{
  "vocab_size": 9508,
  "norm_eps": 1e-06,
  "rope_fraction": 1.0,
  "qk_norm": false,
  "bias": "none",
  "tie_embeddings": false,
  "init": "normal",
  "init_std_o": 0.00469,
  "lr": 0.000717,
  "final_lr_fraction": 0.0,
  "seq_len": 1024,
  "steps": 9725
}
Each number is 128 + 24 x the weight over its row's rms, rounded and kept within 0 to 255. Layers, rows and columns count from 0. Numbers have three digits each. The size before them is the row's rms in percent of the matrix's.

# layer 8 MLP up, 1728x640, rms 0.0321, rows 1137-1309, columns 80-159
098:099136151093111167130116146114127137153165131119125037111113108079146087141131117122133123130147175092128133121168143143151174132118097144096117120102138145165124106143145160134143130161107131079097107155122116179116121113139163110117103116
100:141143114110148131172137191122111125109121159081128133145134077161135116098153150116139074156128099111133139132113151114127118152105139125154114086123141141151111159125123148144141123149169129143119173173153121142105123132117148118138195134
104:128097186123128145135158138119108094145100087127158156081163103139131131117111116076126120131120104128173137127124082147096104123161099105109121107123160110134157093149074127134156147116141117158124113140130127168192157154144125119117145161
109:139104121148126167153120133112161123106130157129168118107093101135109115153113108123146196176146110123157136132114110157110139143158146121093119146091084107106141146162106096185139115150101114089118070143103101122077116067152155100130149095
102:118161124116108124111133128139127108127121151119137139131132108169160103121125102094130120171157117078103078124135144119145158091138131107138184111153126111116121168142146191151154130165145144107165163108128168093174098106106142136126121175
097:134146170146139137120120142126160139112140127153144108095096163105101114148114120132138088138140110138112139104140138139162128121123160144147143107132197103145105140095148099133162129133105150147128131096100065163130159143152169158133144138
096:146133122158095144136139137099135129140155112129124125161149133085147129140141121149116084147182158132123100137169144097112160130150106162118133071112105108138120082113147112158113092133147097094130126170145044144119134148142161154148106080
101:119105128141157146121093127121119116092121112098112114137125054138153138099111139089126093136159170101153107146144102094125130131119150134108108089135132141087120075121096084135139130147116085094102118140085049088116110122134141144104119109
093:125118111136153113078162115145114132124121131136128126159115138114140115125106133144135159149090097166111130084145125110108119104103117075158139148139154144139093163152116145153108153108096084151104121080108073125140149136127133136127173130
100:118165118140099129087125137101153123147140154124149127144126152159116129095135127118130089129135115062096098145101163129118127134103132133107122181125090153121130165096096138116114128157112111124111145102153136118157130127099088117098125129
092:115120147122129114100150137128066110109097108159096097167147125116115102141113145109093151130177116141132110105152144121128138124073122156127117152105110134148083087095120126164086091151125072093090121137126178123098123125191154137122154084
094:137151106107117099125146162119113149137151121173132127110118102130152157121149137108154138162123116111101151162089096174077177123096160095091127159139147180123154145180081159112120123150162112137146111126111152106175130126120113121152152133
104:114167140102095141106159149115125107127118138111182107165116099083152148128145111121100123104187146148116150141116142136151073108136119166112117099121124090148123128127138111136109147106110106158176101084119142150138141141131122144151077133
104:110144127089107140138127137102098112134120122099161133100132131158125197128115131142110034192091160119131129132087100131164162141132127107120144115100124129093134155107131118146125147123135140128111159153112137163103136106139154136181153154
098:158116115065133151133106104128148135123114133120134138131139160157133157132151138150146118128129104142141118117124129105178117123117134110101095157125091156115120164125144115142123132128140112146129141119135107092156120163114059133093139092
101:147101113169133138125125147129092160141131143136145129119154078137121157129119127114135099139083114126093128129110101093109116098173126102167191147090120141123145118110085115122141155128110117126140162120125138123106125092146133138114128116
091:146183111123152122130056120074110140122127174137110120142097126113076167125090191180167123099120109150119117082117170145078089136152202141136191095137115136161126118090130113151158096109148160141109156115088119152114145144107145109133115088
087:113130162088111079134113118107124140116125172134135109102104136120086079138138119149101119153116137137151102102141120130122104180123129098152092115140165143143164141151120160139131167144122135168160195099157121113108158167118110174122100124
094:095124124152174154085151122125136106065150145095170144152101166133127125125175123160109130116151120133137107100179110118135129102153140131106144055112134160173130123129173104088125115177098124142107131153138096160166120142108162153134142117
096:132142170137127132134145151154127130081172109156146162115130134164121126097120138125134133105152149102136133153072088138122129136099113110126117107127152110131124138159157113105137141121147122118068099106151116121179152101096135112154171115
095:089157094118136135138131140143150135098113129145104183136148161172143108159138138142163158107107138169119093115088146114092084136106094123093142152128131119139120122123120142114144127140141112133147111144077159123152096148128133160121096174
104:152140119110121109175154111087122127112125128096114159142138147170105148126092080114173088064164129147162125158133079118119158100093140138129103125095138115103097117163132153162129131140158125102109082086142101124122110132142107177140140151
101:096084127160124116139146083115104126135126123139116131119150140156125122165126106131090140147076089108115133116132151177120143112133155152066138130177125177131150128149116130144115170104137135082120122107120118103120147127144106187149140097
103:084090133070148144095098124146133135109175121114129118123108127138137156127131151120139131106117197137170125149167087149135148148134116087138157178085140142165096070151164110111176133101153167107115108131107141144119126152108117120114134178
095:105158123085084111125127082096149097084137113140141103141146138139153158111116157110128145129120158160119126127125133126116120126130169163131179122139162126136130129150105141139163115141165120170141095116151120124111143117138102102127156113
101:135091097115044106147110078130109143095123134124133132148082120154168097141144120133164110132120133111142137134140155106129158156141098142123131177151159136138112128128117127144086135158089128159117102118137173165151128129144094098182131154
100:130174152138156125132118132106142131126165127112161157125177099128127133116146123130078124126091131155108150141188184137181124165157102137114128174100140099112090162158123120114150147133174138147149112132138116132115104141125118099134087147
106:131140089123110125103118115154127128095121145136120103141135110103110140106133110157087122114122160123122151145108177166146120105155128172125112147152142104087177094167142130145121116145077102177136101140129137151081109139131092118108125119
100:140097077133142117122132139138116109138134122116156124162130160157147101150122103099138113121138151116090128123110143148114129091120113102103132132119169171166149130150145114143108134127118149141134092139167142101166155148106093143105118120
100:149170138161109128103103127106141150113097123132190112164157141112144098125162126126103119116154140119112165134142098145133082155110096153131155146117102131149138114123121151114092103147144105144142105137104150132155118134168112140120119139
094:135143123124141147127164121184118119144130097081129117125105137154123099169145111134131126112147128153123122124102151137154157118133124118175110121110096134114110117135125158107094113109105096148119081152113118116164110142120178166158157092
104:094130150170153120137109109139141172112146155126107119135142119136141100147146132130172177130132127142141114134141145149088130146131149144120098103177132125095114145099124163153190147122147143110159152140063086132114112140152146160132191122
092:132150154104116147117152092126109110135153146173128127141125098119106151112102111142131098080149120072087121129125127118115121143151142138093137117150120114164171115152084144084116131137150118139136110111138122121174123089115116083170145153
098:044124136142139119123157194113130140159116123092116125136105114111138174115148154119115147163162124129137101112165098124087121116103166179116127124093126137105072133121084142138148147097100068141145109139142103120126126148134134124136121113
100:155142137180131146110150128094140095139133130146132126092119147139079140112162163110117091115115131115143124159128146061119152165101143112139165139121129106159120084115146116100158157089185147175167157123128107104139198096154116127160096051
096:145126119161159109101114162106117112116109150151130138149097150086109130134134145140114131107153141134117120080143138108154161159167166141121108109121099114126134124151116123104142125110148152088181123113144139165095107144109133147135123119
095:083139163122115123126092100133179116101117098132130099112130188161138112100136176108097125171163160152111106100142095106140159136139133121149143135147152114091069095061154119105117109159073155121121161098119086159141164113117160115101138079
112:119152152181119110131105149141107135076115154097085138163151139108132126126080127147132151088143107116113140158145134124098096118155156132112113101164170111146128073146158095137143100157173111085122114086120073115154140093113142113170161137
103:165123164126128144134151148110147101111111102152147155143139115073101097154116111098103179121139137115117163155153126139087126115154105114119105119122081117120126089123107094117154143119130140159144117134157128140170150134135126141153136132
103:105118137123094110170106143130164130166109149142128130142119108153134141118139127122120154109139141110119087133137132113127109093158124176129135082110123128113121117142129117141163138141123128110171100119138146157128158103121114126067119145
101:126112096122135163188153130107115077119127135115196149102161161123126158143148159140162141129161145130116189129150118140140156145140127117126161123141125083132154187100117138118104082141135123141134094104130126102148149144075148132144124153
100:156115159110101115118123113145121124145123126149091124122132110121117141158113106176118111100137158117120120145111130095146139117153122140090137073084161076134145131116113121134099141099154138129154133106140104153133132160142144158155122106
104:119144097135098147107107135133102117134091139094145175128098111147151117110177142159110130146103161075154124105114164125138134163117097114118158132141128125103133158139114126125133102158140095134146164161093137098171124126118171075185097164
104:170112136133127146088128123118142145158144101153138151141093143127119117127151138123087152159110098091099159133128115106132115148113168083130157139114125105111133138117090142089140159141114134098155122092144111117187087131144129114115140174
095:119161143129128116128131151167097124134106122109147130131110154151076111132111132116142137133171115089182146125123115135090113165120110113142113096096086087136095152154054138112103102175118157131154129138133088138127103157143188156087127141
100:134114126123139125110125120124116118132120124129110114099133146102150155150125161130138127138135142174089155132118189162114077104146146144084132099098192159151151130116114104091085143187174073104133170130094137111160123121123116116147138147
101:143087134148074152151121142142126149127099150106115123143168172115091131128135127103110163098117148145137110123091090107094123120122093155112091109122130142202169110139121143165119166140149080143128133120143125159173132137150115132168138109
097:093154171149159123105146126140112128130139128080135168103154100153129135142191147095104114124132155160138111120173120052156107102130127132099118106121123151128144143116151150110144116123095135116173176095176135140117112145147116131176152148
082:128112173149133155111176125126106151124132163096076089146133115125157141112100139063157107099098107106120112128158153132138132127113128116148109069125108080142141119094143130089134130111146082111128109133094173109095123103103092146119122126
105:167127158143128110145132151144146134133134103148096079115139135080114121102113116102137113111118172148144147164138137121099172096127159131149147116158110110143087135132106140153157153124131171109128138151119133139129151151173129151150127124
092:107158120136134079153129115133117103121124106145152178154114124170112129134130164162104130132174109158138149144124150075176109136162118129128155178118141108108110110111150132145149137087179109135124157165111102128119129152154121138143192161
092:177127144130109131128145135170114099118135135127166127111141075139110121141127152127136181127113131124126087114119152142140087111092120144087163115125124107140152169133117126117146133120145063138126112172147130110189126126134149145142098091
101:148164128141117133164128144140132129117117140154127124158110107157117104130129131112108097128162106132158071141129130126117117091147125125140135148126139073099074096144121132150140110111153108149120177104181153129097143112148110123103114111
100:134173077108138130132113159121122113159132153117135131118120123146136134128111148096152099115145166115129101119116117135148160160172096183132156103079116106164182151143177104113174138136096127153089141153163114134115092115124122140073133120
097:143141145137121145098111145136114153133151113139131081107099091108129165117149072113144123114120083143124127104146173115121096106085168151154179159092173122124134116119123092146184145106122114097131197127175146184118102099138133161120073090
102:130169106119100124133162111114142109164122099110161126102129114136116147156175104100144103128088069176100118132138122125151090142116110114151153109123124103127116107142128127101108137109157104106150141163117155146143156115126132096133122151
102:172114126156129100134108153149113121114125163133099112158115138093108138133118099093111155077110147107098092143108107153130128115147147133173137146122135108105103090130128092097083123159124134130125127124100159120158134136130162161160145121
099:141129112161152132082144144156141141125142152151120139131169152123151116112134109145148112103108139124127092137097119144149096144097112126128159137163097083138119116131158128140162152118153125138129158124093128111120130094137107160132154125
104:137088104166129138148114173125170158157116114168146085116169110127135156087095140111103162134078128128172091137188125155157108127126124100144140153111109120118144118116165105097116123105125134118129134123113123143122100151189088152108130080
104:146104119154137095120118134137121136130111136129117154152149110131126106149161130117123147146131123123134096111138109117126101131118128115111104127165134124118124123098145114131092179126081128111091142120172081121137177130110134120136126123
099:125155142129094131120136160116139087132134124140124086130125116118119133122083161109155134137144107098147157132122146116134091101175104096171119118114137154110140112133137113118173098072111155087125170132185120102124144115163148151147166101
102:160156121122143106181129132169058146134155113128127144101140150112102144156143152123120093095114073099135131206159115112129146111105103161104139103173123155115130132117162122097160144129111141156136115101122135085110119100139081120134135136
102:129150118105100104154124132146139124120102127116119108087143145150182119154125118119147100112104121195137120138137057114075128110123169136105116151080110106161126144112167131096109118095151164139135124117155132152140080161122083137128090104
103:117086145120126170115165087178110157084061126133131127107105101101131177118135169133190120150124126139076108086175134121137143091160101145140154130106107124108114161132145151123145147102112149109133128112080172102157141135137149136101137126
104:117131130114111104101144079127120133147142090118131123113069163142116114123120153101085113100139134153166136111111110156147151113117165123070108135163128129146120113123124100190115149165101079119123152084106106176124143104121130137128140146
099:119118165154179121119162114116121130111094153138118173091116141160110103140120132142120112144124116123151125115108188141123144116145138131114161153124140121135137129172084175145133112132105170110113155082125101115098154131124152123155107095
102:130143120148104101140111181129133081097135150135139144133135118103131149163138126133131125098107128124158128147144114123147160126116129122113129132121102133140148120153111138129086128117146127137073142105112143099119138134131176110145129125
102:166104141131118139118170089112114120094111111170169138160168099156168125139091131149073131131115122110122144115109136127146093153160092098118103148123167126143104112129101098131124120126130138113090158145111145159136110117168124151100143095
093:144141135149084123101130092136125134141098118148149128135146108116146133090125134133114180138136127132141135069124131108138169144136130169142098120125106138135153094162127130108097142166132141143154140119138103131118099082125158131092145140
100:124126136132108119156117161086140139112163169097148121152144118148115167191102118179098175145142115142134145156105099099102085148123111136120125139108128119103133130129121115081117100141094100130127151115156152109150115124103129120160097161
098:104145151139154158118129167126125124102145150143125108156124151133127122114121133110120106105125141143126117156086166134100125110101124169159151139096148132166060125097125107148130132104123125091092122160157130137127085157149105110111128127
103:153143177114101085143125122085131140101153105151142126112137098129147113095148092156145155161098165134114163137124127171150125118071159102145134146099071127134116131130112121140079102144118116156089111115111143117155114132149099121130093120
099:116143112113090137120137140156153111107169119126124136121187120144104102124136136134113127144136108135113142114122132128117115109165120117134128155129167153133124124169078128119146133141104107119091147137167142111137143094116127116110098127
102:196123129144137144122139099157116121171110158120096155157139120130123096097141104070155123129123144162104168099109130121082071072123108136146143115133137101136089134107107147122127098125123128115084146149173139102112141169131127109109107137
098:127125157127115149116168124132086128098153130167131198082111076149065137127070102092082114116121148141156122104156135170108117167134135162104166089118110135103128083083184141157093106141157128144144139131160118128141135138126116118125105115
104:143145109123113129111129094123164171140128100155066134133129095080144145173131147121144142106121132097136104154142104123116144137118086138142144152144113077133155119106157180133141126095114079097079090135168122120090144136164127109115098123
105:095091132110123096145120136126090158077113096117156111125066110122138123107137128158103101138093120102121145125133124066165126099132121158115103170149111114134088130100158160144118107082081135149143116155098159128118162089152122124208133166
086:134080088150146134114101145101094174108097120133124118137155138109140133134115133081103155105119137163090141105162131098117131136088124158170083138091166136111113148151109101101104147125121113144123153125093126141116140099100133150098127113
103:122115145138106135100123070123138128083155150142132126140129165106108078191123170139122118134092125093121137150173081151140135130127148099142073154102125100106099164152136130123107124135060101124163132085130128129126140095138120143160145124
106:117175132109127128138138131088112109108150141098160084136147105116136122110147122122130113108101104120115103155113092162133121125103154120158104133129124123110157152168143160081134099149141177134114123102155170130142129108131139131123100117
104:098123151084126133138082111127124131141157107146088123085114104124152149119112142119159112151161171120176144117142140064179141097122089150116096110143114126117164089149132161134109156154097140172133115125116114091127148109149126109114124147
100:132092142122147172097127104094149120151144118115118097095130106108157125105129079130098121149100128112160128147130149155114143086128112102108112151134093048117131124122168117126133120128115116154111120123099146160195132132139146155109073118
108:148139126082140143070081132141143105108130122165148126139126121125171121128141049113102132093148115118121091146168169162138108147104120096146131133156110154122142123136109153106097179137132096072153108119168110110138132150112117148117151112
103:123134150127160107117141112127120155133109108087147116146173133166150075118153139182123106088178110139112094108142172134097099122150151148135087088155108126114125113112138145162171138149086139115164154118110119119100142116123142122132111123
100:098115136130171120082101159132156129156118127121119139084143105096092135133122118136151119132156159143121160120098149126127141092137125136140103171134133113107103136124143142151098128150139098106120100150111144128143170142115115139104113125
104:171096117141149155122105142140077137083139090136110145118100151120131172136143138105121130168101095156168153151129146127094132108134127090102112126073127134167149108138138162109154138129147148116127142097112121152150141169114142139101134145
100:122168111149133155147119078092157135124105118127111132104081158131142144127129135111123132137095110133117112103145159165097131096139106154093130106158130098139154148112093077124130131169129130134106171125127111124169123125131108119159164123
102:099164154128138091145103116122170112104160169117119147114166123126139137124102083138108111117154105120158108075138145122102108112146090134117138143114090107142123129131135147116110099090109136125110153144182177128114192137118117127134107150
106:158136098120126153131097172100110118200130121094076139136131124111115166123119133106129173146133160141103163108107134106162153089105163142166128186171131138085105144132106158147116142093095122114127148118149140165119149127142112124128121140
101:130136157119112144187119156112153146094066153156156134160121100114137108136146112104141132118151089153112097148143144144175127151127070078173108135113149142144108083127128157125099063131108139186099125118141147087105092134139129158151118102
100:120108162122123125087142143137109155121119120152144103122136135107124120118166119109097107118104154148144087122173138112119142159141116075140110118111108068091134077133131126152137131115123124122152099126106129058142109152145129123095088144
102:166121148137116132093125114116124144144170116143170171149135144154141161149114115124117110118134137110122152099121105171094113167102132181123145141105121157144182171182116098128135108152145133074164127115135125133142109128132113147082161120
097:139134086117128158137141112105152080123129098122116130103087147135110115110169148133094118132142134171134163143163180124180130104106117102119153094092123146163124128140146077084100123132139121161128133103148115120116091176108120150115177166
099:122128140131107162104113107138119143121102138120148149122122089115116141119109073114147119146141131143141112085120148107115131147108129126155095081078153158082133106144085145150060147130092146079125119111091124113154105133095113126137128127
098:137130158147130156137106123145135107119176177120127127120143144142124128139132146163140131128164077146075135130160182098148119153131123113114143150134098088108150133148158138065153156139122117151133115109119151150167158118152094106115089128
102:144121105116122139149136106154136105099139121154101123134140078162126149122096107186098114101089103135128104159143128143148123118138132102130118131114148151145149139159130098108099151108100158123091126168121113145089139088123120111108122134
107:137105132129117112179087130110107139133168131105093152136132134090118119089150139103133170131102125088090141102123103100166130120136068125083128113127124098144158099153120109127133124071126109129074171141129124138147141127087147115126152102
095:117104115138092110141105124130153086136097147162131110117128103124086107169161092112102138130161128164147122153116140112091119122124121129093183123110130114183129113102127094165141127178129137162116121107115112119103171104162155124119163100
099:207142101095146154140110145168140135117138106153163125143114096098161143117157143162153147153131118119082151155135147146167159130123082152133176142097114119126140205113117123121159109132122131155102084151176143116148127112130134143089106116
102:121118079183115152148117104122144126110125090129117105150127131106135094127151125141140125133153119154083181127096157139110114147123154144139107081107153107136123139116139132086120049121120134152155103082160181102120128135116167090164118159
100:140143121108122108142127119136111150147141118169147118133146115100146141124110108144108152131081146097141126104125152137118101085076158076126145131120087109127112128170109124136200111118141103174131123132140107124118142167132100141134117136
100:116122107123134106077161144130087133098134094116130152093145113123118152105145140164129124136121159134151138122157056119101134109105140122126089150181123093113109124120088116135129173135175097125074096135094105154113123159143070120119161125
092:125071144123154119090081160106124153100104129164122079125140156100115134163131114117131126113153125102124137138111115126152161125132135148113108090085123106108116112112137098142135144092177067093110127152109106123150142140098149112088159153
097:114142136110116171084119109109171118113120132179144133138134099096112130082131151071119152130102138105111120146126100095132158128120158109139102157118115134117123128111132142088136144112143133116103123100134096133148156127145116162098180147
097:142136175151127153121076092131135145088110118134135093136156164122145122090112167125198168152136163118112168081128113143119085113080117112111108170096122146134150135088124172134101089126081118105116123127131135161100151154098146137141135119
100:142107116137127150177126141138107118138156116160091098149132111083129129156138156105131159073161115138096141110090117107133066107135146129154151118104087141145136132100146135129166107086117083144114133136094170140132201122118119113152126112
111:140104144102158136135108137170151118172100134115171122089105157165097124153143190130125143134180131160161138123126176146123170130187163091144131120166113135142127110107125106156145143123115135165139121152150107165120089105155161145099202084
095:111144133116124159136129119118118115146116177091165136121098091141127113116102134171116135140144188123132130103132102194131111139166145119096130118131107148140125180132134097160089115130128147099070094188124142128119108144145090081113140121
110:124102154097126101142113133138116108117097126128104167123157131093125126160138151073169133111142157123127129145086126134141107136125117152156104141102117078152096100135134094156110161104129090122141125130148092145142126135142110167117101122
102:077124125153134118154129132133132119142159125133163128102160159148105111172119104157104077119096096134076110124121169135137119151128153129095118108155111121110116146108110133176111141151167097129102123137170132147147141170127134112120136133
101:164086161123133186148174079131127153079153123147158153129118136109169140163150124150132105118179121123123117105130123145118103128123100107087122158079123141139119110129122144153121139117155097120129112131164083099110117130142141121117161141
100:133137121104102114115152102169109137130130108101136158136113162105114089120167143118105108147113145144112142127118150083119124148171086120130117137143108103100084096120155166151137143149125156123098148108122130147124125088090124121096107172
096:112109072160113120161133145122145130142152147124132109121148108105128119151147104104162096134102143100091129151111104125134116149099125144086153153153127147130126080128175102154147127134096124144148153152092134151106116127130119134154106131
101:132088129127118087117085131121139185108107101101114133101154122133125131134078093159137123126108120098156139076153138124135085133112142109120161178116164121116069137136084169135129145200154155132126140108082153116176150157133130109093137121
099:126141117126163176129119097105131160141138098178114096162165143108128119136120091136104134109167147145114090082153122123148151141137090169153174134142136130173149129145141144176166175094117094140122161135089129130145091177134105169134117085
097:129096161087115135133079130185122137046141167141120159132145167132084131129149118142105105168155127110134099145131091106119152128115101130126106139142149130091154147099134159144123139132128125114125150127054113098102138103117172130127101190
109:091103138117131129132156137134126109168103152147143108139139126115120135139118124157078105138152131097156140092128128172119149134127168140100101138117093100075104122110154104145127124145137146127134111128122147157176171112184171141129108138
103:124147140075137128127155070133116102096168132162121118128134146128109109120118137112104100188076125154100123117124102119150110140123156081104109123119121134137062132081151111172149137108181120186131126107130125149080154134108103089130077082
106:167114124097129160136131124128155140139183133139102121066147124128124136094136102158140133152101097110101128121121128114117160108090129120106170078143134160136151131123122106114139147170086114100114132161107133160134148106143126151099159153
105:158133196134124158105115156119153104152075156148141114130111120093129097127116159122154152165121132112146093162135111119135157113117124127137167153158131129112122151153137132126152110143149121136123106092168160143097109110121092163073149152
103:138139092126087094173124122131155092124118139156120134127144145117126118112114080105090125144143119123123157113089132120113131117129105071116133067149120118093146151118110126117148129180160102131103097144145145132115117167130125112120115158
102:131128093148092107128124126131138145111149169156105187122124139118125120133114116109056144102115104124132093081129128107112146123093099099129163130134094142121090167133176097143123123108151131122153176116181121148147146114127104147131154135
092:139118138140108108162131113154111130150110090109102099126151116116154150104148137085114099140121084107137111162122118149155159128089098102151147154147120111161140126151111144109110128129123142157127140118079079102186076136157103161160093146
095:115128104084129106155141133150128141109116137165117123129117084140157133130109095160121128114157127136114149150124090094107144158099170087124131157158106119135110131125098112187134147187118126124098128136109114138123128164116134154121124141
101:139138124105064128136111137157105110129110103134128148154155108121147119147122185162098138141127124108119154119144165111140110143158085139137107128090124149128143142155089139118138102116124113113114112090163091135120180133141107119142159121
101:167148145101133116145068177109122135102096141105144124134153187143152126151111126139093137156134092125146158105103135141124148093140167121121107157095109109163109185151136113087156145143106102049137136130114154201122139134091122151175175078
105:113123114106146145115141154121119138116120128109093133134142099131129127098132125182130163094100135135113117134104137186110119102100138138080120106152168085118096126118113111108140156138070103122128142098135147119085146141057096123108103135
100:112083094135116097162134137106120121152113136102142135106100150124136136121161179143120067115086121128121154142099135139113166084151160146118176133189131137106140113135179143127086129135133130176180133110139139134093117137113169139086152161
094:144146117127144152150152085119115108098120114182126183114126140101184113152091108129124138172117128103136120126134099111147120127126122111151129141150130153161120141134167110147130157110099127098133147158195147142141082107124106093103108107
097:155130091127130136133117150145136154161127093112149085124143137098130117165089133126101142107132118091119120148142076160096139103145144181079113147114128128124152158109126137163096144116109151147136116114120119117119093084113150105153165153
099:133112156105087108112120152126137124126158118104123165120169102145151118117100097089151089166069180154102125157129182131148133146153132157117126099105118125147160150083138108159125151138099113162139145073190130103131171130119113118104088117
098:124141095133131112100139136132092125109111125146133092140121128183135142114086146159114109122155086105099147169147143134102136129134122100129163136158115142139104066114115159152155116125127138111088155127148111154112140124141086148137111170
105:153113136151086085102121140123167133101116152114139121131123120156122111153134126118136111136165097117160134060052145108115112098161161135137129117124101093122076163125103167140137112129135143147119111140136126103144096169119129150159114101
102:138134126164172144131142121105171118127092149129104101081163120125075142182118116161126131146140139125138115186144158117109124118101118129144153122148151108130140129115084114158119148113111116104110148138117136120108123150114155121138110154
099:175152087148126114145115130156110144134118135117118166141168098157155130140102161124129134126124139113143123162117104113107120113109091149135146159107113099161118138115107073134144119114136165147156134147134112095121140159174107126161123114
098:090134099119145151124166102101123088105163113068114133151127144100093116071124136171131131080112149143105075159143104163094140104152156091134117136143146135127154108095124120111148175195077096124114149133088127081079134087050130121108105135
097:146189122097108172132129137176110112142125157141117185152161128101112122103089146163106150130113130107145116132166117138188101179115109125122135144140124132100168110145127137115131107139136142133127121136096146129109145124080161116123100062
099:142132146135092105130086144120182155123118088164132144113173138180136119117158095147125133089100148111118093102148156138159144138132115127105114146089117151150141119098131113134122134181105136123096107112150155096128131145153124137118118153
101:079100162131117111106135131138148135128182105151093107136093113117213132128147115166125150116118138135130128118116142142152115140111128136115153118116123116123147169141154120099090118115131082133157155131115169137160092142074128120131091148
099:141121123128101187118187177143096122130118116070124157118127130160126124143146133139132101111158127106116131118100148122116094097155096168167154100158131144112134118151136105147156128136135108122095145105140125107120106100094114156138117157
105:170139130107137135140137090094169082119143148081128089136163117114113128125115144125117081181082131129089106133121152159128108129157153079131164137153131074118114122117119121165149095123172142146107099128133146119113117099110118136093121070
099:113106096120139126100168110119135124104119118138163149099130165132135154132119093120111139107086145112188107114071132134093174129155114131138101136096121108143103160117112124137085119109133076132156105152100142135166167177117097110135130126
109:162169082118177122127081140131136133144121149147124111165119135148113155128118139148125185095104115079141073118117155146126125123176120136153122125123122144141100135118136111123144131141164070144092123117097105094161114113135115120208148122
098:115149147095128118144113147152151131178095079087128138146154121104166125110131112072127123126086141140132146169122117097144085167132117164129118113076148167091112127107113114118103106119086128118142101091091108086180143137145132147140121142
097:155145091156136118134105175120122137088115137150131099120141107122123117115123157112159146115110085128111168120148143114059155157156097139103110134174109148132103152149151142102132144103139100105137120138126123113123183102152086101111118163
099:157116094140166157140108124155139143123106118153116130126116099092141092142118125112179151128135142123158110105165136124115105133115122110134186111165109108099109107155131144137142144138132150106159145087099134107182107135165066167129155126
096:183095152149110126158127116107122167142119108124116079116127121091133117080117176141138145110123120130129148111087156157107107135135096120101157133114111148102105164150112160155150080163152133167141129098088124120120142143159088133142098134
098:077169122118126120125189120097136126164182168090128138166138104107121143205188094112114161178135176137124120137122078124151126099137129175084097144085103131149125142148120135139116077104142103122092121106133136112128153136091140110160100093
096:145132114140133128107106148105127130120120122075152138137094110117108118178121098130152129097137143173121119082124126113102139097194124143139112165124119156145133129105132144134173144139124135136109097130138120133115109081126138165165112157
099:114161128156153137154131123171120137099102126130138159108099088111127068078102146105128155140131084133108127196103138096100141138133166093129082152124111137133131147108104131108135165144104138154146113122119178118087162153160115127104140106
099:118104127135119112153126127098105128132105105159157113180108140146141137119162144121146138132187156141146162125151099137135110130148108133120094103112150126104153138143132150159100118103156145106113144127112125105133175123137106140084137134
105:144132094148073115104123150123086123122157104117124128115114135119141128138107132153110148133066106120126120071118144111151125157148143123160105145168139134112095145152159151129103132099168105119071119152100061117135094096100129107130159132
095:125102106145117123063153160131135148149135102170125119107153134156131131134102099152136143140167139103126121139129139110110125077128120164129132118096112133160125132146105128135127104156094102089138151093147127131075134105125116150103155122
100:103157140164122098139126102110088139193153146126118154144100133153094100140124177128144128146078112054096157141151155140127125121110097117129154136123138151151149136134164148085160124170100174137120121102143122156135115114159124156105137158
089:095105117127134176100130093096088106122162115128130121098140122144150111080136159184130110141090100126099104110162111130116144148170103109149094183122137123188198156137151107132128104130130151155141126091097160112125138127104118124114153098
100:127179132082106109152111138116131139154143139154151157132137126125143118161150145110129135158118157107124103150146136115179173105153115104122119118140149160107117143140159121128144126155114161168123105078115114133091135082136113074118165102
103:116144142128128114093120116150118117158103130096146130147133132122093125138110128106120090114132095108133130118125117119145143142143146103124088153172129139122146126143096124157147148147145151191152119108147126114115116130107143116180146090
102:127129104150139160133070160100130149170132135169114168108132131114118137094118127143127110130092119132148148153148147111137138132126135159132144146122150160144126130080110109141137161105188125110166117119134102136118138103120105144136076136
096:129136112160121133093121135098160159125148103135159131152184105133145127160117114124120154123116116106124129129138150164099075125110148084171157098120092129128117138116138143141139157148126125162114115128160138131165116126116089140097099141
102:095128142130110112118110112118148163177120136106145117146104158105120099161090121132169152114124149098135118136135093127078153093150142146101129085154090127151096166129164153130133165145148158097184121135092135147138126166130112170128126141
103:172127111132129100138121120151112129138149115144127115092160122130102140151168103053170142121178149140119121113154110149137149099093105104142112101135165115166127130136123116160106128123156156152099131148155157157141198146115080154125100133
110:121118088118141137140123110127119133082169160170118152124163131111145162163176159114088125131097102149099142137122126138164132128124123163098102131150124133132129113138144132157120154095104128135105154102183125155099088128152129129127152104
094:150119128090108146088155164137132102100095149164113098125099145129143106142138094102144125139123184123157101112149148147146118128150130144123133137188092109127112161149079094167139125104141144119121112102102121147090117134115087107093155114
097:107123108143144142095109112140104159146135084120165110128110170081100144051140127112124141140104133134113145095068141139135131092111107120132139104119189127141115148117086106139092108155155176094119149121135114122154119146154108138108132127
101:132147099107118157127143135107118165123150098114108122091122130153121119129101173102151146128089096123126125161158147076090098087100178128049168098112124130110123129110122154088119149182103145118167124131126098127107091134104100121091116157
100:167118109135121115112124153141127133131120099137161100065132143096101158101158131079116115128132119132163180122098131160118151117136119125157102150150124143083139114162143131104173132152128129115126136146085155128117162152153103096183129139
103:135079070117156132172098095149111109133154187137154115144161090096136108126115114098154115129092144080095125101113125052083114161147098139134159095150133120126103128117094082155078142158152116116160151119115146122143124156118082156091124094
096:147137131141131135111108146083134129091152130118102117138074157137086166155114145138137114134123109126121138109135154150134117141132088114136175120174136160112157147150139129092132132133118142128086120103122137131107140112155172106151141152
097:101180147150137175098128148131151130176134081128108114136144086138135128083131144137142102152116108151160150096117155140126121129158060112110140122141139141167127134149123144120171113154088139111105119099125156130136126069135067120129126146
105:130120110159104140124177090173130100091126112081169102106135199122109119097151129150167157163129109141139190108159114153129149135165145095137111189168137086119157120169106102167118119118112156144122126124131117141113127134126160150118110124
103:117105115123116105074138157129110103124156168133185107140137140150128120155139129112148096113113086104149150117136161116109126124126137087145117148186103139130117116117116081124136147122120131148159108148145115130151134136136156170122106157
088:111136135124149129113144122153178129151144123101092144129153151074126183111068153122152151151149102080092140122129107159104149094141112138144162112126192146129099140124150162156076151165159120120143110126145103138137164108129078149157155114
102:108113138132177117143133083131139088112160109108113120159111163069154120111125137120130101129130122137141054141079098121173133070124073099117153142087146142124137135121123113141090113123112120130142154159142147089089140142106117161084171110